Weights of a small transformer language model.
Architecture: LayerNorm before each block, rotary positions, attention and MLP in parallel.
Training: a variant of Muon for these matrices, 144M tokens, 8759 steps.
Each number is 500 + 50 x the weight over its row's rms, rounded and kept within 0 to 999. Layers, rows and columns count from 0. Numbers have three digits each. The size before them is the row's rms in percent of the matrix's.

# up: layer 5 MLP up, 384x96, rms 0.124, rows 110-289, columns 0-31
# down: layer 5 MLP down (transposed), 384x96, rms 0.23, rows 110-289, columns 0-31
up110 115:527513511497511559343562469531534496527574526441481442446482555453542468501508473468596502459487
down110 131:522474545459480618436497528454521432580556480432535480440496499420505512505520519434449513529534
up111 085:589450525531476463546401582491408431567576577471457492493521435497469489520485517472570487495453
down111 084:445491437457546520597499547504568502425431472463510460555404474512529512481444534624498460572475
up112 081:507518590471530424542448497413459553457606433411525522503506439487409604493579455455576480480453
down112 082:563476481451472513480533536591492544536477497476451587487549466513493444483443576579448499567538
up113 106:524403461579552515532497504498453580515501487447486435525430576433474458522490553506398491472516
down113 112:507550481354480577456542478494483519520537430453449510491528502581476451542526429494435517478535
up114 088:504462453540491479459449486472451490531478544529531456499524480626478474449404542649474498505574
down114 092:514569601555437507505477441485566448452524477473400457493629397480519566556491461500580440494531
up115 078:472465453555499503442530484512574517434496559516559438488413474534555476463394501497575516541536
down115 082:474548518487544458546502540487576475532538482474542576521505433495520549552518532567427449487497
up116 072:398488412437504465534486561519525500520461506518513526516513535495544494529430501463457484441376
down116 067:553491504516459597488577454514512566590548477472413459487458476487507451527539386577558538536481
up117 112:570513484477492479566518428589488544396544527587525502492616445459504531465504466470478511528444
down117 112:458533498598488611453563435549507505480551549475490513479559579431378513465556493444490453508444
up118 116:483594514549572474462448496583545442408524496573506461534439545528461575555493535558621424410465
down118 110:490397507517458514504561400503486497539598547576496529450496579494514522462506528454429474422566
up119 127:431547524564559488489586535550540526515605548549489445483417477467511549552440444506536419462541
down119 140:369555534485463487505644557464515578559462502502568455536512561477422496458540515501482513527495
up120 114:500445553491442448510530424509516549575454576563539537394503518412590536457534514534534555568535
down120 116:550483460411479456522477452480491531504518529493494510487554499580508507446596540551517475487429
up121 088:544434491497462467545470538470418527529468515455479490453556494427483510477525481525529431464416
down121 084:504501586445479427446496553453518553489408477566511593430498535446534576546560520417453509533564
up122 092:444589588539526417432589459535407448593598537504427561440495455490513490415452492524475453481543
down122 093:500529513549486547507393425429490493572504547529536482553474510544447488573521469489435441551508
up123 078:431531527514459541481524532616452489543416590492485521459467515467602470486451456622524449473497
down123 081:459434482407477557442500519536509428560533484501426415460530528596505448506558506530498486483493
up124 106:424445529388460450438526504488475549599472473545524474575460532424494521415507477516381482454506
down124 098:492556455566542515499511511512621468426504578563467564471515439513438516571494435449473520580441
up125 088:542542473502509451488580492608539472445536591499496528474464436472435495507384548500491503561425
down125 091:418469520531455539535442463437532478539543439537567452438510460550552562544551435476558499508476
up126 112:464488558463535495522509391542479477613525597514442578511437511489547571513525561462525420512451
down126 116:541450514528463428568513552496562517408530461513485442480433447473439490458543519494563561430523
up127 107:592447469515498539427488429458464476438495492469454548566513569455473519449508482526494471544506
down127 109:463490385495587503503545527418471612500564476541477576488457474467461497514414512527428489529468
up128 110:572568520474546528419543474533448584439480563505514575498550496478488534439529551501412508450455
down128 109:484476549538524463419423521432578560577560522529550515508539495473536595582412443464411426495519
up129 112:429425482547552475493539507472488522499484581515546568470559392524539504483436416490492519538533
down129 098:486562574513539586576459457505497505460555444548471453459472649586505487434577555471503518468485
up130 084:505505513504479399519520498576475453470554418464500542469616566467427541471457520481503555453471
down130 088:596503509560435609456502552402538529519480540576581492449396486538528448501492472537423390563465
up131 103:493589526486577522406551527454567575463584616417506478425582505470451547468475575516490542549525
down131 101:483460436526516505586385552397450444521519558519532522412450543455533512652504450481495492501513
up132 089:497451520454486486461541533589443540472501439444590421521422502485498462547480583582480460533598
down132 094:510459622460541609395487564436498473469473478446483445476453422478509487547465529574557460491404
up133 087:436466428523457445485437510522505498592571489491565537472523454524441529473466463481523454530501
down133 085:528487570502521538527518445468488483473464496514433511484532530417510452539524497508478548557527
up134 093:402463631439521482535601513600485571499531557440539423463520506455498475541534448635501487578468
down134 091:472535462531564468422433514512483487528431506551397488457590449547508519421414563488551426506494
up135 095:379514596509523430505555538482543534490461486399478523435557418551453478404539478485502540455497
down135 090:608563411602520458475463457549450542448452480466483499504521479572572501441551555498510500422511
up136 088:536490474484458478414472555443493529419532507488548501425479520581583597479599475581436498462453
down136 095:548429518443536512441589465518509567542392471380514472508534496573547548531556437561413601553448
up137 097:486457443574492476519604559519537515528455575479547585529481437577493584531426449450505437485496
down137 093:424471456498506531507447459447521522475430481433468509513587520422448472508494521499471549639517
up138 103:430444496492520506462585633445495523519580493523473540557405501505485474473599500486552525503493
down138 105:630525451546507547540447406476581517533441476411506404466515511391594504510435523546447415481502
up139 102:435459592534585562497467496465452549508598593571490546471582450538514553440450506432489590527518
down139 102:607531494608449455502490527503489436550508373437499491483450549477547473526486477645480510497458
up140 099:571592516534574482463449510529589535516543577519489448553539495507545442416531540435556544424530
down140 090:511462517542473579531565530538421504445473473607546444453533475461564547479427548475444519468522
up141 105:507521474483431494448441449559539556418489517535511537428546497455557518571547586445532551505495
down141 106:509464472436514544481609489434584494504502524486435528443473452533475613584485507465580520502517
up142 101:497457588577473457469541568514453457488548574507529515504580497536526585576448485440587502536535
down142 098:517476444445525467459409420568529537596492556530452480501482495515483442460547557518388524459476
up143 092:546426404538546481399410487620480579463549496478519447464527489619519440472493566531421436494527
down143 092:501490494422414624468489517471548482532539558457469444494519429394517545552479461499512499571541
up144 039:505519484497582545511504438539517458349496521483467508528502554511491546451560565432489512438569
down144 041:511466461511587532566528435524478489461408511456464489532576507546403516565494528523511401458528
up145 130:476497452614531525483448531612374471532528543420561553550498463415489446476455550524492438542430
down145 126:470534448550380486526581568488491576504470467423580546512433516573553540474478434546445548569567
up146 093:559437468441433444471530460444474432500524597466550511548370463546582482516462406476531513547442
down146 089:478504465440467500490494475537490495507469450420474514448507464562472504456526566519495435522484
up147 092:435627581491434526417574533506507470541522576560500493447509597502436464524536552521379555443533
down147 088:576500469514497514452507435424473468458481534501502365553543478514492469406454464453466525553562
up148 111:474438453595496422467579559425568487503575551456493526561456599568537520485457512427531525508551
down148 110:507446487370516471409412561523443485554510455498512559386512429404570480485596518551505495451489
up149 102:491546555560518467482552497550406513442478461532461485513510460481474495464601503580482495314515
down149 099:515529534494439581490430472476574436583568543419476473514497540527485480514381508517480494571482
up150 090:459486502459453491446493527541502497423557486535510473459530550529479444545429445588504562418431
down150 085:533484433462603474517394403492432564478480398579503474526466601544569476540554506471476539529415
up151 090:499466590437525392511487351444450411499506492461511510477443529509537510427467539496496439557453
down151 082:482631512538495506468467558504555386524493421554508420484523532555466432511496496449487489524634
up152 101:530554502527493438453516446452545544533530576414404554478545533488530452503458560427435451419475
down152 108:471526607524505537472493513603498622491495541505436545489459464540470490442576471571518519588505
up153 109:488561466577485443584487510543486499472594475472574485500482516513444468397413594468476484489582
down153 110:408491498489560468511458591498510479508586557528375487478471524569608469517475465537576450554468
up154 109:521557517531515465427519464530566506365547474509541409579509528519407511460609455511437504543500
down154 106:474492444488503553429498530443469430583499501565595404592479439481468529424445572499512514509531
up155 111:509541552580515468503496591528510506463467553434553440462570543442494467521524559560561492455458
down155 128:566483518514551460505563451414511428500513389505454494506540542536464481447492469478560413465556
up156 094:538575496541516597492453408584466468554478502464535479555418410500468518493524574459520487485455
down156 097:423525504510538514415556472512447532539444535466454495550435545518513441531525507639446507524582
up157 105:464478426508467384381496489548528491478527542487513486475463465562508524502414476527469397535419
down157 102:497441424483441495489481537409517470536469484471566481407467491426464442436512472540533515665487
up158 094:491481446468514440486486516566511550533522514518449497569415541478599577402478529566539552492628
down158 086:453483430494511430478547528557516541596535526517492465562562523505491486524469492544461529436520
up159 116:552604502565548487544496488470468485553632600630472468430581518480542496476497444459536524499542
down159 121:498566541540502458440640494464506554494587586499520528520446531449432481520547513411522485574544
up160 111:538491453483468464507395490593429471478527486465479474638515509452457485470571448411552480481416
down160 108:418528531456514499507371513431497459459446428549524495463501540552449517483533536519461495511524
up161 106:574565489463443488568555560492585592449545583542520501497403432510549496437527460516445510425480
down161 097:524453523505458505553504535545530396517513435467493483435667569414541494525510534426491448461436
up162 121:417564499530566545453566474486454560477528511518494501564355524445437593482542458546533473486529
down162 118:423465554434454508582539547510523520492620548560539431502477415426480590571476455451606419457513
up163 088:524426465417445554404562519585462594459491478468511484584482536483443460463469497470521558448518
down163 093:437573549576453571443439440539574435567473481558381488590516470464435482450527559509544411491451
up164 113:531548537513514459452461492517538444462547466480509485504464472520570554541433459400448439416430
down164 119:433540591497591513577482461451477487446479520467482461513506535485505405563462494506482542504439
up165 102:547506522498488539488518610533468565488527546421505498528384435510527451366539568477479552479562
down165 098:489513440449583511526528434507506528531559467527411517433634462466458499574544421492476525431405
up166 077:548538474523527442538528520515439416495547448397526478590437514537534490473536560576527498476461
down166 069:467449482496453474504486467500438533528479506502544519506565509452493467479517423423542624451489
up167 090:512468599586562546468538479440612541502507566523481470519558472466505532458474545440410500527464
down167 097:430508632452408414516385463461626533523446539552502465561512525512457381455535432568540521496490
up168 100:392513597513537416468541475526537550499499550522491491449513538508559506492501557522539541502460
down168 093:511511384486510550455427470433494504549505487489448557500535478411475518518463441530451473496464
up169 094:506404543467463520511502388523476431489559495463512565465506497372431585404421457496515436397496
down169 096:588539458544471471494542473553471387493466569577496526519589486462481441506636511499453520491513
up170 100:512439502491510480510530495513509461517499403456529550600515477562461488467573482474407487444417
down170 098:525562519497485588520536429542528477544509509595475509468454455450502418415517597487567443514560
up171 105:527444487453478446546593471473478533520550497478535520559498471419545482379493384457551518474437
down171 107:487510504459515488492489394435509621433596595593460461486581495488516451497555507518439539465440
up172 097:478535497539443496508550498489438435514503551561469427515518409543541524503564441566518481439491
down172 104:502391591523463436530503522457502596498531371509430520498483575460499436517430485509407552489528
up173 091:452448527517487469536507488428475456448541532537445511533530501575433510495507553592431409460469
down173 088:543551543583509544453521509518569529564502430532470543505560446404601478546490425367491575518495
up174 094:506496483473559546511456572582467511464582515504502532540477484500445552487422486494489442506512
down174 087:486416510532518541515523540468518497548474499586505490522419515538513515583533449455393542533528
up175 098:414519475456499558511523497534542523506445520543510546437509537479432507526569488467420539616515
down175 097:479486506466522601434563601413429491515514373460403450564462479534561462459508502457453483459528
up176 109:545545476495540501415574524507481483412538490516537539463576580470565466479519530587503547355457
down176 108:498486549422512489437441570469476472496511476512509485474480619464623532534464485510483593478470
up177 084:522475509551507493565477504606487563503409455465457433559497555397491509496496480472517578537481
down177 081:561577549458414550516536503559432557479416404469477455541519406570538537497431534457470411421480
up178 097:485463556500554479487536535483509524587432495393610562560456370520516562604455521490526512459533
down178 101:553503502584449556432536592539571451423487455499460517484578542449439542481519513511595469497471
up179 090:534547615482468518449561529480540437400538547500579562444525405495433497395589475449429538461461
down179 094:463456397526486390514526534492509460488514444580490521450438572545562451536487541466496433522591
up180 101:494535550506478452479524454479494576505489568577500435499636386537505561436447585529469486542505
down180 103:568486557532467566503533454469507569452574425507562529360553526437467546485538459510475461498469
up181 096:513410439512575455476576562500465465472546547481434557533523370550466532476503437503457453535452
down181 101:516547534494527538512379493499484491476413479555539515537507609498525503543542505552506497544541
up182 118:415450523471532506583539444538433525468509598512493487433535489395532552439619446536402535474586
down182 112:421472529455479412554512499549516507465471472496594467470453570523640435470452646443487466469533
up183 099:502463467447418451612433499549545512495589472415467563513439530437433402530401464558536451485461
down183 098:474513529499471586473540577407439425438471554581485475491439574544489474520538486475513532499422
up184 093:494433524460533488556535428555517444505528517532468574514544467521455517443419379508445518491436
down184 089:541462507456514532440486625478435470477467502620470499517493421481590450498455466536539475479503
up185 075:598556497454537441523489569382539475431520455461510418561517580434443490503505429586541520416413
down185 076:544493581508432443483522585525450560576478523478515545495416545490600584531534577469541387525549
up186 084:487599518494463466535496593521448533487590480478413458588408526500510533476475437471530508534438
down186 088:393375460477546605422547496487513553498467532468485523517506512550505525439519572497423481515543
up187 118:501477466535590564448433565529481466417437479552563508589579465416555513434543443530467490460548
down187 124:553492513488525474396432587493516488506452515600551478555475501447538437487587518533510507508421
up188 109:583433465482495500490520468619502566473492526622570436536546427421493510480483522531489534500578
down188 107:558414386585546506470480612469549509523528438504457477454498455573491474521591521463542555449470
up189 107:504509513469466466456481420529524521487486502491527492526488530573424521510424449479582533530481
down189 117:413576571554522575494512509566519480469493499443545458510518485504515500474514487474533511478491
up190 110:461494581454439476507469440508569569565560485511460445524574513497524607518469465460500489640458
down190 109:572557462466555445519550481521440467366480579438522566497486558437475425495552501475487447375530
up191 123:429577476543550469539510486544458526489520660470509529578446482353573484489495469549530533513576
down191 120:483568500530558487568501560636506494547485584435519497524457509489491473392469450543538507519543
up192 110:525457403513498511456510515548464581468409514487550504583584485406423492532475554486558502525539
down192 115:451484495441510558540543483509496450479495458449489507500571455446521485597559511443602526575477
up193 104:622385450424521482498417450524500482483574537508507430451452427509449505487467521495592463501429
down193 095:406553418471564513420496517559463486567515452510471548433497567471514495560471529595406489541499
up194 091:419433513577442487506478529423518499521486497463487629571473447578584561439522538483453480515506
down194 095:521469502565525583497589545393493563463518413474494409509512566508436565500397418519500484522625
up195 115:475411444492497477402480424470553472586535507480497466526521480546466486524439550430485434504509
down195 111:512501470514591499395488499477487552465430579492517490488537406489478459477420538485470548550462
up196 091:478510536461537473478478429476578518483507507469437498493540512498446543441519545464465571553470
down196 085:501469532488561508484472518585571476466471521462500436496500536452531504499550492541516442504573
up197 121:434518505547506428565516505518553396494517597545459533531536508522484551530598500522501430370554
down197 125:548526461478501422563567521510479467462532542509489488512513487517529528602469483397499519445467
up198 084:491509386500514573502561551530454529464533609503572413466560575451495496523573418473432471583447
down198 085:484526479557446562494603464556497517563476517484450513445473550570470490493512534440473498492445
up199 093:467539421521579540502546531545440499527458514460448543542483575403427532492625532505501571427453
down199 092:542476449502418406503419448506520521376518509465541508562479524583529496526436551564554485540555
up200 087:425453547346480466487560490386520473598576518567527522510535579432502460473486479533482536451521
down200 088:540508492549508445457429525528499563430410561495519507526491375640525602583495484434507448562544
up201 109:502424466464673493478530577540486497417518429460564527454456522535576521487477606556520557402537
down201 102:544484504458502500433437512444502504547437573515448499576437529511438517502489526561460545633492
up202 097:437465476537563510524466419520481509523586474562456482484490549432601504436514452601507514413448
down202 103:484554587487479453482540596519484505490485539420504509539552494501449489524454514421544496574558
up203 100:638556374491549505453429364633563514590493433581529499454488526527445474516458525425515446473543
down203 093:435556537510493428501507548454535445395504475494529498526507540421526547533433467512497585562547
up204 103:484494541577495507391518496501481502462515481638547469552515450516446559515508520446483433537462
down204 101:514489499510580545535659505492476567481554545427521501496467530435525476448549418477496538460518
up205 106:509519522475542423452511583450509545520490544506539476514424421586603535406512585531466496481519
down205 113:571508497596515425415421559451525532528489552471430447453416499477497419392478511467514566501517
up206 093:561445521439580487538491565479540522416476524508512492475456462555415548525584427455531609538494
down206 104:397471316521497556543490509555536521516516425451492506470463528456513578493534503453471530545558
up207 121:447494501509585465483484460504417503535568472425492546529546486456441458476545497443533485506487
down207 118:539368476498536505528589490496506525435536491583498541394533511593506519476497422491549525502561
up208 094:587449511428545479528471429582455560559545537513397498551596489513546470406462478515426497451456
down208 088:463448454496472546496562513560451460526427474477539496513483451499474514497584531501495581538591
up209 096:534463518551450496494488508463459521552509436532460376511516473490481429462486469461490428451445
down209 095:493540550439566501566522434461415555513495551521456520528531515567535514532411507450589489539469
up210 106:559517552569499464655557540538432422474513472547541569508517393513500505517490469471554449403443
down210 102:464502536533503521525536514470579547464573510497510454441476434554501525518450529387484525589594
up211 099:470529449566438426448578533482508612562605500498526506452458609555438509557561485523453423409513
down211 104:575549472547384550507427541410522491458514431475569574547421453392487496542499570519532545554460
up212 100:514478524439491539520524519470530503457523562532449547549447416491446579506419526518515534388454
down212 096:469593435547545502488470568493451515485414474570580449532577525378510509520521548539430423504496
up213 093:487406558657465443575503481536517497554495471467490539460525453523484499558553549488483500488405
down213 086:540559499378525591470479522505489494466461506511533494562540560506531487470496365451459431483599
up214 082:509481522588498520568574519472419432563505585513502497498461479423546467427527470534530514495498
down214 079:495502477402537471479454524502497546451548480493482502530449488554542508619548610433523525492433
up215 110:498540475576544426465564550519566554499579511422574513490513449498502573455424565488500435536547
down215 120:530547532461486486604464511501499468451464484533493469500525555434458432524541406453567493604468
up216 110:532552430537460487467533548462524561473547484430556549443487451585560506419504551525501527564511
down216 104:479474459465504604456447390439504489479555546508399395549514474422533402564499518466483523522524
up217 084:530511525562541514497566486571562494540491536458558506422464465497551448467513547519394429537476
down217 083:514481432401542531465498510424524513566483569480451456465617479539424513416485487602490527466555
up218 102:479543562450491538464535489568477538570433522423463495461561615405465507502501459553511565457528
down218 106:482498503485513459471498468389441547609507438476492473549498486553494482476541515623591530495482
up219 123:472480514532464450457516430512489481676520513473496551534430440477578549473500475542478426460619
down219 109:562519470457496485468527468432410502497536548474476522572362539500610513471518537493502499454665
up220 090:476527452533516455469518482504544512571477477360578411513465480450500482470540583486490527538497
down220 086:526522458468479526527456566472545428347576462589523522489509522379528490488422537456492511475494
up221 099:499502546515477398475573540497446478497521487471421486584419510454470467484536436538560525519564
down221 104:473530424511467515518556435595566524510570471511465592459543519468457447559526459544497344479495
up222 105:530535507553572461527472524578481508437523526611525502602556437432535528485480468560465513497537
down222 095:507454513515474475563662449479503506535482536458527554483513489454501447519595472470548506474494
up223 093:487509451573564551432520487528440519496514474386559484564453490570622569459527542598490461488557
down223 094:549574542554447468451507552526438525491569511491594382553565463519480483405510463550532519449449
up224 110:450500535438476449511511442563540594517547602511413664520475499538535564379522470470478462579466
down224 104:572535479464517438486491523542432435471500447443555426523443477516449458607506575546501520371479
up225 088:425441516510524442498578468516476472556563565444468441418454559515459515538444447561453515530451
down225 095:481473493472461482536527431596452402485548451462494485453497601505543473446508476562455541498492
up226 105:502466444506479469531500511476523451620467483547524524582496516519576553463424452521510424613363
down226 102:550520511522416519412460487564585533535499437468479562426497418435445463402592534548468374520489
up227 105:548493456564491468516485488467525533434558464491488483555557486500488530524457489605401570494455
down227 098:538517526454506467445429524492480530567477511543553534493557491495492468465535461476463536494488
up228 101:557433488509553474478567560526463524382555504434544418517436481514518530530524506414441474466549
down228 101:613514563543545497499464514449556527407448443467533454473434553483421529417426556484564431542575
up229 087:551411415518599450449439524491502476477517511572504553513541419607537497545507451572418542545472
down229 087:546552563427489527540490496511486504489528501551495515483560533416542520412544476452515439474437
up230 101:536490465443580534413485536515434548341537519465476535489531538467550486539480531506503472474542
down230 098:507496584579472460515556530462541485512524474575471515525450511512510457490481471471483435544481
up231 100:472480500489455562491504520511336551528510470501550510509518456530552540556520447402479626542542
down231 095:559546482422509446515456513528453471528474491464459489480573556448588538494463594552508451593471
up232 099:505386434434552457547561521538448580576433569483492547469529485506524598455491487466555453465561
down232 102:463668477539486587486418496492510508467504406580467529443475533510432461527601423613400452547491
up233 102:560515485513516604478480462552436566550541562546432453536480535459527597547454512473467516594534
down233 101:446512581529541397438511499450606419497504420505459499507517435533434426493529618584550446517493
up234 083:498556550492542442444497521474462624529531463450551468498502425508580520466530560489444490527539
down234 081:542390510513460455509535503521448545502549514517520544550525525532496599624596492476557475422501
up235 103:369492429510577460460462428490515470468459467359524447491583530487501530468665549499553551493484
down235 101:558496407443431591517559539599557438535561536540488510531489471502406486504446555548573504489506
up236 114:407477460522476475495480583450512514459557516490531453412413512642447515590502580490582480479414
down236 113:562506447506512483617539497530485557499518456530540464494468363537481602509484489476479508468512
up237 107:561517529580490427515520471518475500356574617454494480519452474491511555521476543544556451465492
down237 100:432470552483509517520521512470479455620504498521519539464533565578470486442525469502405503495509
up238 116:437482495453547558381486449500412614473575517422522569545387476477540550429393550495547435587505
down238 126:435503485562516389437478440558469608509390531493567525485398521471525484531393530490533505447538
up239 075:516529362435625569431514498467474522429490536508521498497471517484516482580490489460453484362469
down239 074:547498449409577528449509518443581407493515510444543483535475545527517457573515532442526497412425
up240 106:483543434543581557442530516478437513479469485493590548451549520434483530560517467574443494529569
down240 108:534441480474474463418452543584507471528491447474450486477513441486558447582498528520421535482499
up241 092:533509540405483564505574472504509562555645512476448520538500474466505465520503465507474467474488
down241 088:617561500573466487450487501451532382417480407528547519485502474425598504482478587549438469506434
up242 103:449557431545479490527466463517488548606479531538513453523507479478443505429523452468523447431434
down242 103:408451469472493464571527599531499481534588467473449501427608521583539508567520492522503461447493
up243 117:543438477487592531519495407616410539568498494540520569521509571426492569516475525442450448507514
down243 118:459519492498473626530456555554525494527573509500490516497575533485573501536543613549485489463483
up244 088:493509402473604504581540427561497515507513592431524455495487550441569489493486554523483403576455
down244 104:487454564497538449553486430567470449545415516440518506527468527482424565463584584587425479510513
up245 112:446419508442574507449490468454552421528586551515542492527549539568532540400430469502587596489527
down245 113:583485548577547459476533534514503554361472464454453479514468528443476503596466470423513461537498
up246 102:480529457606435509407572473507570585532604590506504428525535554556508527432481596474446517502456
down246 091:544528480483604520551439489445371442523441521459404531469483451457480444539492482535517472536536
up247 092:607480493466521497506514464535479558515527534361506599425484570365567436475508516492533393493463
down247 087:533501463562479484493455585566487491425411565611514459503472507579414552568491572437559403487511
up248 096:638467524513504428488406479560486480528535468489502482513497495529542474466562535507567399492478
down248 111:464569361575469535468459523475543498431465506598562518485438539524543544507494559488556397500495
up249 127:512372480481483446569526491623461484534414552551537433451529483495419470490523442575477576512555
down249 135:504465459536455636518543524567429555554495446482481504473446554486443452466445520610448577484522
up250 100:553429474458469527471572497473435513473477477559457411549521467406500463341545477460462502529445
down250 099:564365453564418453532522535536484502500458529445481502520411575487494443475551571533532508444419
up251 073:481453517547568527560429489537499495483484491376471541442583539457565419541548381429574565472441
down251 070:500422468445402468492515469473505521485514499569482388519378469484411557465523630583475446491476
up252 095:548489497430486536452502509468507454464537461530524459562498532550459456481549449535573562446499
down252 092:506646546508466513590550511483504492448460456450498484510565527500587497518493425488557466422481
up253 097:458540543503509532414458497483509537463468536473524521504451527462434580411442639519541612479446
down253 089:555459423520464445474507412491509544501535427493465490491530512558550444574548450491578482468544
up254 096:546443479423561523510421551441435470514486470394484520541567431478547518532425461527458502540538
down254 100:449540446575482491528417518670475498468500553563510480433452562597461476487491532505501458487529
up255 113:426491518446558483505540485433414479532527478459485493458502434404514547458514471473490424512534
down255 107:476492484483475596490523539521555414431484530490451421503543514393505528523526546480485538550435
up256 108:492411572538503520534497554445492463579515546514462502371503519436527540514394549566428474574577
down256 093:551552425452544481445533457577520485439522520509526508558488490541522495482569483374593466421366
up257 110:596473580512461479529444404575461512382555446481532495498484570491558546521448460548454525494480
down257 105:440536585520484553555475397500473456521589522569481436476410553410526476497502494539434426459553
up258 100:532438500495510516493420486490543482545385566492475446498527523541548503456434478460504548560499
down258 105:566462447398435563403460424492519505459444561460496562500518388518587545478452513455431495496546
up259 091:453516503526527461450528377446547547538456470557506548505623544491558563546446497517525512592549
down259 090:544462501531415449548559491467583540511512513547470525524515478489495461457514569495460507517454
up260 112:519473501520504472482482534541439444528520603491449556471464458509549511467515453542483495459569
down260 129:443488599588516529344534516461443444443507524519445455551497514522512440557556482469583487513500
up261 093:569514489479453562507597498557426568563558484425539547454505513464468521512514489538519446482376
down261 085:456482496494418505537451558393582534469516453458500507557506486493523522503484574569529392487514
up262 104:559471424544456497536551531505494521452410571527572491482448487480463463440491547496563434448602
down262 102:472514539502459499482525464535539563520502516552424502491481503508470425394529508452544529498386
up263 104:515560526556465476505546534479580434541469496486509590541468466461483569510522546441530511406483
down263 096:531513397420552482485492465501464634441524492461457446450500561517482480487497556546438528485550
up264 102:520528478535511596505549491559439444544528526528509514477460441525522495574522517601474521500500
down264 104:470494592536574498530582475524498435542507523482524501507492522524424535505415587535485495436502
up265 107:505600488419549572405494524638408403587521534447502396444480541418488460508535496532487581434506
down265 124:490515518498468537448527540490491476530532590454441510470511409421504506454509472485543520469492
up266 104:439511511558535499412561527544525552531574539457498535528429482512467518507526486435405539434522
down266 098:513522507522508508574488511410438423454474465520508450474626507489520502492533449526452566532495
up267 087:516498472512565496507495496602466490620459484564442500479492452469509393475557523543536455474484
down267 082:511511512466471517525498532417527384582533575520466518483434464474485516430494420467506468569439
up268 104:508431499423528474513484510469545429464454481539452557517562445602469585396449508585522455544546
down268 097:476569510469503482461473510600409501489446489512523498574460477438575484524552448451419500499562
up269 097:456561615540560413433513533490553522428522520507434538539443469505424509522499472553409525513409
down269 108:454470496466455522552523511560560479523564554531534520486512485420437508530538513460510458447621
up270 088:485443493431460602486494430597432491503566447489555610500617539445458502509517484523550547404551
down270 088:547466445429410560524497467550519486453497389504556434477498565538445487590513438489519609576587
up271 100:475425453442493511545503455501405507552504576505508513522478543460463551455530464474536536491409
down271 103:497461456574508497542435605416642532423427531546396509450509477519466519520509512522491492535492
up272 101:404527565480508502536490455429450511553524503512513491526451495525501606448467538442598582522537
down272 093:499393450397610465510536506508541527544511510516499495452609501520476474447545493525479495452476
up273 101:477487474482563493490452478559576481578469489479518545443545449454460464557472531608507534565516
down273 116:454458465539551413557471543544582551531492493455516508461437427493489439401465550564453578479503
up274 109:547455501560543428561480440540417445582472462433563421530570502555453549503579481574478475532461
down274 111:539486543520466572537468570530539526551494506537517408498421532587448424480483464539460537424365
up275 083:499479540550476382476583495496547542494552502504507468479601489556448575522430520523498461426514
down275 084:464492442514531532611464552484494481449456524498540478459472569516590528457526569459491545539490
up276 106:467465402506499550526486456518522506544509515453509493481500548483492525417548534490528513423500
down276 111:480558508575597501466500469582405419592528458460497487495542459521458447484674491505506448446508
up277 085:488530434377509464422519516398550522461540556455538447489447515548499518481502456544449423542550
down277 084:486524507501459506522463564658494404462456487493482587606513445409489524447470587486455485531554
up278 107:549488602570596461458610593494532531482618448505552510502525479443486507431580449502549416480439
down278 143:532536447482484513434538618516529543471510534598464421530438437489457520519491464447500415494485
up279 090:545503478544486499485419455567433551493494393466460628517549495481438551535467487446452480504500
down279 093:453521646455566541464547513453543487542548583562478486530515515496483560509415482414491430427501
up280 101:445542568511552541478553500522443602512547503483526462448524460558429547469491622474476479523560
down280 089:558465512488428411493433460409547441527473484522490508508497542451619542533469408503499519477439
up281 102:400575558523517551464524513615539533437468620482534543487596494528484481498545520469499464564493
down281 100:447488512494492620495576432449453463548538572496527406484473428525523526484439443417519548524429
up282 095:562425556483471445444530496451506587541466473412513395515553474493534458565534560575472532434525
down282 094:533489513481458488477521435531373488471478448524616458592474520402418531474497467557503537520563
up283 101:446499564549425434609532588510464460620515393398483543467478491513472498503407487582427514524505
down283 096:519541549499606584467528467454555553472602574541437463559590497591479509521513482420584433544418
up284 087:485531494528510464426457452475542568417589549453480525484484441557491481513439515511423527530568
down284 092:438414507538571367458621503522473538574524566477534508455490480391439434487533468528519409542504
up285 104:460476498463544512532465514582443456480589548468558573463500426496540478571519556505554453568488
down285 100:490440471478494462599545573426546558440500395537506494513474525429508487484527458517458543554486
up286 127:524448497484563497423496458493498558486560482515538459485547490587507553489494496523535444542477
down286 150:470487458579565483590473448468401477484429547424493481491607471545496470421532506491520527504551
up287 089:504464525459497515565585581553583499510417467521452591429514473490492434430464601460571482519530
down287 087:519539461568455530559468478485430519509479517494545387581492586535503575404542438511495568629516
up288 096:425450505545543536416454501531503491533523598592494591473524477507447536466421517522534471494492
down288 090:558543449403458575511553461454448483506447504473539478487498503546524438532483369545500474450541
up289 099:435451548486540435440496542482467546475545505566543475521548494446464488539563397391565514496476
down289 099:569527466469438458604529448591569479507468588443476454472491471539539506468398478474554494507530